Part of a small language model's weights.
Size: 5 heads of 32, MLP 640 ReLU, vocabulary 846, 4.5M parameters.
Training: a variant of SOAP for these matrices, 255M tokens, 3890 steps.
Each number is 128 + 24 x the weight over the matrix's rms, rounded and kept within 0 to 255. Layers, rows and columns count from 0. Numbers have three digits each.

# layer 6 attention query, 160x160, rms 0.218, rows 0-31, columns 80-159
147150121113105130120118085171113106147201076163113128130123124142131126139134114097112104141111133111104129149088092118096144107145155116145111127103138145136111140088132176142140088129100149142077100120130091146119081129124167139144178097
137146112108151106135129132170135135127175140089106150116131117109106095133169124146121098137143137105174092149135133138136154147113089142120111134128108126086105147147112172115130145132096143124082121073143081122152118122123115087104120134
115125125104095119104154128111099085134157118148129160119131080124145111130142099132152109120066166128111166129137097133126106147110140128115109123162117130116122121113082101148119126108124122112158140126112134121107138142102121170133144111
111111133120130178124150121124106117152115130124124151152113119117130162135120145079189162146125138102100147140158146095129094137128106133129177166122111169136108118170147110114134106115126100122151159130129118108153161129132149104147132087
100114106164104177095138124163141109141114143155170169126153122144147169138143117125140134119170152150109122138124130131149131135111124145111144111108106142139140146171134155123144147118115113091134143135083112193128106124123124110140132095
118080148158084128146153135099123123178086138108138121117139118095163117105172158117113134110088120145132130139101164119127108130151081117121154157087127172088136121136151094119131154118087143155112125118134113126155108089099118128118116112
120122160145104168134121126134104161121141174145145073123151121094117165139101161143108122107123127093095116115119122103140092117108163138165141060149138129112087139091149152135143139121066141106145108125078142094107113126156123125137161127
124093113141085124134128153126096125109143120133169139113109128137130148173107115102129111118125161133113120156128129155118139147099154133140096137134105161080095099143132135152122133138109121128100095160173072119154137149137117125089149124
145136138131152097097151117145158143078111133116131113138151108129124123090127105139143136133140121177168125148111119114157116131104164141113120143136182177114112121140129130103120095136114146168092089103130151110134164144144173124109116146
133117112150145127104140107128116108104127182101125069096106142103091112138126089140118109132090127152117117119136110111102141094114119141112135118133109137125142108118155146175141128133155140148122156135089125157115143120115130135145127121
112122083120118177135134125078157153167131129149125110134128139138145121144094169152164111156148134121110124143142118134115122120132171126161104110121155116099113127108140140141141123170113093105126120128103163157143159118163091145092125129
106147149156144110093130115112084160153180154114137124107118067113121112128131129129084170166138142133128147142123166100064129178119081122094115141118173117130154112114132150119113096119125102150111125133103139108144160081188134150113132168
095086143117140103121164166107115114133143130136130104130153130122145176121084144152143135114140160138119127148133146121164127090127121150099127110089155145145110162094106118130120117102129116140095126132183111139123110105137109136136159128
166159127110147085134126134153158134132142146155190117102130117111131118144163130122103092161107123111132168136127138139152134169111145147152150111160111086143169136145133108122115131147146171160109105119087189148151160149111129109158124112
135108079128150119097076187155096113094083141118120140117101120101109154139115149136153100139147133099115155123124121115151146144130137106136152157117097145073153124113126126116142156121143144078136102127141126112113101136095157132127113090
134113094123069127143107123180117122140145123113145094084108121172121132176095178143122139142151112137104142136128137090143112126119127125119143099152108130116124132095099136154116103131118150174139102137107132162117150175099155143124123137
127100142097143095145122167141115145136148127157102114131164139120109126190127161128088136142137114151133090153149122100107140135155149127099135140132117083142116146116122081153149085123129163140138141145118134082116132134134161095082108113
109151134151106150111082116153109111111142168089106119128093134142130134138117105066145157123126142143095108128102126123107101121123166144090101130146137071168133129102143134162150115116061130105128110121144140166154104098130182129087132144
149119164111094149122137085114148113130141113116159160122124139129145155169146128139132112097148134153141168102167135126129135150097110097141106101115157167168140132108082140142120154100144168102104167105116130152146129108134137131144094131
142075103148134164108131108101126139112106168126124140163157120128102134121151123104124164151128122125146162181187117122151118109141164116072136139159125127137132147095141126120130107183132121125133105110112116144104098120135116101123102139
090154116094118119140117127117124166122049124090126109108170124090091132114107107138153131144150108120093132145145154142151127185116125090130111148152128125140129127097142121148150132089159123118124178106134099111094093139142094131125073137
130164136109115148111143101114139079081107133155106130116109122185145112103133118134132094132119165152123120095164127151175106096105147037137162131143121120094130122123087165119142165137108173119129125076168120117159105116158157138121146112
117121161116129146116130152143114116128109108140134120134093102126108127138163126146150136151149130138136151114158139124105110141125116113152161121125126090092164102085121108157144092095124110124128103155162090138129129131130144136155110135
096161147155111145156118106130112141107128107120154131097112160176131128121126131125095097102143127150141155173080170182146142136163152132110131133111103131115146138169124150136153147152126107124120113145095166148139098125098130126180145098
131150153160127127124140122151125104143158161177110101156127157155133125127121135105134111156112088120042133129100128112109092134103147154144135096125151119122146151138090105154118153124112138096129111127106152127104166124108094129103058126
144166113142130110135132135109124160152093107111145114142160114134119104082123120142133134090157105144142077181124141141113134109106114175148131146107149125109167122143096108150122072103148180097115108098130123139140120133101157134136142160
077109100126186138105124113133127131164114173172106137099119093117118187096130093121127111129109128192119154136180136122132122146122142116129085138136108102156101119128112127158126130121144122090161126148133127142098107106152138098078120118
147124148157124105152118123115100122136124091113108091087127067137128113107186165149165149131125117164086137074108121111123143127108104147130121102122150115160162081156138125139154120137106154113164154144093086179117107108098155135130154133
137176138115142089140119162122151133132147115118163147142126114177122149129149143167124123144120077112114147128085150131102134105118125127154123098128125088146129149180155108120111107131141129144124152159131140124162153153134143135118170167
145113137137142133121130143167122164080154131084105131131122113127143090138118153112134093116149094154123118078119103138150141122094150143103112145143114113100103113144089153148157159102151118110105129131117103146104150112098126117155134094
175130140132120100117129140136161095164101105130100109118132089134146143127111137139157105133120151153116113123098089126127133095118179122116119118126097107126125152131164145152130159123145175132144124127099107122183094134137129109151103126
114199115160090122119129109145125132110130116143110106104120144143118103129091163110138111135094118182109123122118150156105137118177137153118137134126126131142170138110153114138168154144145148145149135141137147156105149111119130151083115105
# layer 6 attention key, 160x160, rms 0.21, rows 0-31, columns 80-159
120116154111115112149163121154144092131150115119170153122146116095085124138120158173129119154136145112136110136098116137160126109127124110166172129128090124145174156129121156103136162099085098124120115074130105133172109116106161126087152123
147125140109107094142169089125115169134108094156133110105114119126145095123156132134117110120151172127109145139124084131148082118151134095152205137127117125116123095140165111125102125137136108170131127117126150128149142130114104114148132153
119088125138120070101118095134102145140131135118155120131139114117100104129134140117103135150127157155096160150130109128149101108113144143128086081119142150136098101148119136111104136130137088173137154104133106107115131147122150141101138126
152126154145117124145125135153188106120162087121111121144130143134140141136136132135142128098166135097143108147172146087137113143111145146107113122108125090134093102116178115133139136124112138115147156119095133169125145130108144126136112159
123112151155140110133065108159146141142167124116171119149069130144149136146132135117170141154094123178135146124134088108149091137121108117133111124128120111103095103092179132150125132128095159146114125112087147162125139142106080143148123120
123131119095145130140111111115164132142146113096122154108117155160107093108153142131101095141184124130161145121118141130123137142102130116146102116097109130161115101106085091149131092130069122149135129140129184169108123120133133151115148087
112178146147114117112140117128158099151124134128159138117124155103151133084130143092136128131085106095108136128147096147129103141158152131152135115105130100095136101160077115085122172169110138140118150101130139131157126116092163139153134108
111138113095132117134141096163085131142104127129178142147133112121146108159120138140194137132139134131098125137105143106116142126082108109134123103097131126113109151132128128090122167136130130152167148105184087145143103174134071128108122138
158085077164098106126143095122137149161138161133105132143121130140110129150137122171085107091119138125131119118154156147144149121132160116102134161129123139106139127129154124138102140135121136108132124093148124114125119141101129107147117123
156135118087145158136115118156139107113147146096119142115108098139115129102142108151126140105107112123145108105091128098115132109117092141168135116153142127146122131097141145117107133139122099104117101151131151108120168158119119136141192135
092136111194145114122150105133095111156055149113115127111116100135140148108069163135123107135120133115095113141133140121120138147130112119117126137114119113120127088131135130097138155186131155132092151119179126108129128128081112156133153136
114114136079162123128174119113092152148169184129117146118119101085099123093173110129117127140169144154172120154165149120128144124117078147115101154147139165115145085112163125128113116113143128137118096096134118134144095106144154138103159096
143131126129159116161115128114116209118111108106174099107161108098117181158101137115110116108133124113155099109110102144133152103094120103127133101117126124161109133130143139108132140089121161109129122165143126097139166126163128139107135164
106134146139128100127165193174102118146117147106137124140165139113164121166150158131151102171103134084136111119148097152082118137108102168125158140116139105145153131108171111157154133183121101149137080112121109128089149085121142115094179119
113088155138204105099138120131123113127080113150140153160142129122129171144097112175150132118124126134173142162144116100136149176125125120138161137157117150112143131130121143115149134148126128077119132153097069144141144114143143139102133165
113125138123093084150103142135149116174177113112127143127106133099104108103103137131116126155128174137147156143103104092142111158115149168141119091105131143133164106139147151097170102114145144113120112104092163168158137170062125125125127104
149079132122127152148122111116131095100148129162117156159136115120143136113120067136137109125103118144165098099122142125108131147142154145098112139117115138087155156101135114123111132102188138134122114144149089123125191134106176173120117124
096100166151142122139140102115115111130151094119157139153161148095119126109151126121092145155142094146092154091096126097130083133096059095159133092123095189172091096106163182144167138085121132139144128120120134114102145181115150146129090150
121089060179110113152114125149151154078153130110130128130149119111192102147124141143117126173133133157095144114115156111105123064148105138142120117085118133092099163112124115111120132125120106155141113126135132131186141110140143124115108145
107112109140125143125107076123137136100143105108144141113102063093131124152125075119141127123132119108109147128110131123157104138135106146128107152127134132090101128123141114112082142131145122125130114103136086105124106151103108161098085160
130143129117113123157095140103150142082124150167134148150131141116137063150109156127148130091127121132139107088119148121096110138142149138121132105153116146117154084122155131101108149130108127145120114124112148132117135125127114131120164134
111097143154157147157097128129154094144125147148155137090149130174169139116150156129128123148114179109092143117127133136123091123163120131172088086134094129143130125136129119103121116154144162143118141148098152130128140145126146108123130162
116123063095133099118133144101129154132114166125165109149160136137151118140140086126120138139128116136157122165130123153127187104098148096126102182125116131154133110131122149118106107127143184091090119104142152135086099092117158107126140099
099096122108125136151112165102093146108104090113163137115138169180153186161158139158108102150085144109132131140109107152096128143148140098142154109128113130139148084106097157168126124136134103101085152125109145131166111109092122157140114117
119140136122136120128130107128137117128179157169152116162178107085138139124120124138154085113157106160110109143085164082141148108124116163143118128146122172149115140159122104096145156153130127130122085095178142127119136135112163116076115101
116112090141146160150139127126124118126135161124123138139164126122103116161117123132088121125151148135106116129119113183120142148120156105099131116110150097147122120135142132130140092106114164110127096178125112160140107132129124103149143126
082143139133114110127129128102164127126109134180129101093095110121121120113120136120112160123107159092162120096099136059090130129099111146104111151143113111119078137148133147121119187114140135112148123116148131091127143183158114118118124163
124095110120141149107152140111145125158134129100159100124101132130153082146161147151147108161139136115146095097106107165105150109112113142135154113118188154130156127111110117153107105140107154138140157131111132093098115136107106137103159077
156146151135136112121137122117092126105126125091144117131137153148097143087149105150123134142110124138135121120105119209131123101121145121111130108136079124139125149182150112100100097139161163096106130136129116099121115095154128135118134128
090128103161088137097114155138162141149148069103141109139125143147168116108130183152177114115159099153146135162084122109155084094143140150159141083163116147123099137114120122136139111077113128131121126084158113146123108153122147126134107156
112128144140092104122111132140106109188138106137102118077107144128131151153144131146176146163131107132098124133105124142096126152151154158162139121120104165131145145164119098107149133149126161139129135136116158096123132135114154102136128127
138143149134144139167121159114114129151093115095166091130128165128137138130111106152128143109122137159121123137158159125092137134144100179125112119130099162139169146082137122128118104132141113115136103138124158157150102139143136101128148109
# layer 6 attention value, 160x160, rms 0.218, rows 0-8, columns 80-159
110115124158134120105128090160151137121140102088099105123116123098120165126130167142123105123102184115134128164122143119134139123141168065112145100110132121169134098157116150150137078141171156132155122162129130110092117112125139190118082137
190125143147158162166103055047154151101117128110150104096114126137081147152113135162143097113167077113112127187101117158126149161119131153181086139189140153147122161085110175163163162133133100123091117153109093109110120150108124135095145131
183143123115092116127157127115123167125117153095126127136098124128109153137097155105117137108130064106135162134153114118133159147073155111084121142104150091122128096097124132126094113135126090092119139160114104146119096158119102198191174107
139086131130089127140104165157135129123135180119068147148123163142114088134145135137144165100143122166138110078140133132150127112163099138138131165135121122078146124115131148130126125151133078138119107136175123130147144139133112139096076105
161101149082136048102160115121132168142116137122123147089112140112086131103180173157130140143142091109099156127178152093150101110115106111142116175171134117143123121150096091145098075115173104168107142145111175127113096148096139182119134140
140067161067118155140099135147089145157102116204115111151151110186103100078131109147110134086102115166134146107100131104151147157107180102169187123102132121178127115094107104178117119090129125139108135182132159148145149126156121151111145109
080120144153107177146113140137128158142111150094125115116142136122118074158079038119145125133093131096143141138125153104081127113179167105148108115139069109124166102167065106130082123129139117144135121161138115112151119122142138112098109137
108142101111109184128086107110133142161136119070105127143120116172122158124135110116114145166125139094140139129128167173094119135130100192122142129120143130114114129132096189093106135132147145172117121152103082125160121077129125105121124109
157121123119133088088124138131130119086147189147138110161131146070102131122112096155140163152119144102142133085100122166191134114118116118092120134137117115112083135121065138151123184105146128159126160158160150187101149095106135121157051118
# layer 6 attention output (transposed), 160x160, rms 0.188, rows 0-7, columns 80-159
143098134118117115157125104135160076136124117119108126121125089105134109153136090083162077116144090151139133124108149174132119180123128196103160119112154122112133105145122139108097174094121122145150149130133127163146110125119149138147143076
135117173093099134110177146124120098094122162138125120123104087118137153161135112081201162095110133158120159047131155104134094121090131110104120132185142126107105071139146113170151110154160104127129115113132113131126123109132089103132152143
118166142131141139138124122166116106126136110121141169153126119156154139175094096119166130148138180174109107116124111155156155108155115146145100070173153128112099141140110140123147155157100149111126137078136168156140126112176130126141077110
104137140096114106121120163160126130126136140127189127107133155125134141138135157131131098122140140121186164207142056125143120135127112107128133134125134142138118111121110086167153110116138157085085102159120131150124136171147136118122155125
129121130124107159102151135192083084123152091132130123139106112149151128144101159148166167109130123132168126048116113142140086152146098144141119143112098181126155166101126150146139120151128160081143172134105121137120171125084107140133145121
086139145117123155129126152171131110113146124125174147120077157119139152124109104115146121171134138095134158157103107130096125133184109153085109128134129134086089144119151166081083192134141098179119108130123119110072102114114153144145114113
164140123113134125148122119097088128110126116150128127108164116122099167120141141144139113142159113126128157091126143163150123115122099147108148157117145157173139115103145149117169158138131110115115119102112093136089119135123163128082132094
146152086142115185119132121122115151114124182171112185135162108131116104159133097153110152103156181148120103111143118136124125119159141100151129156119098146097110129148153092138193132131158103091126118121158164157137105166135170124148155131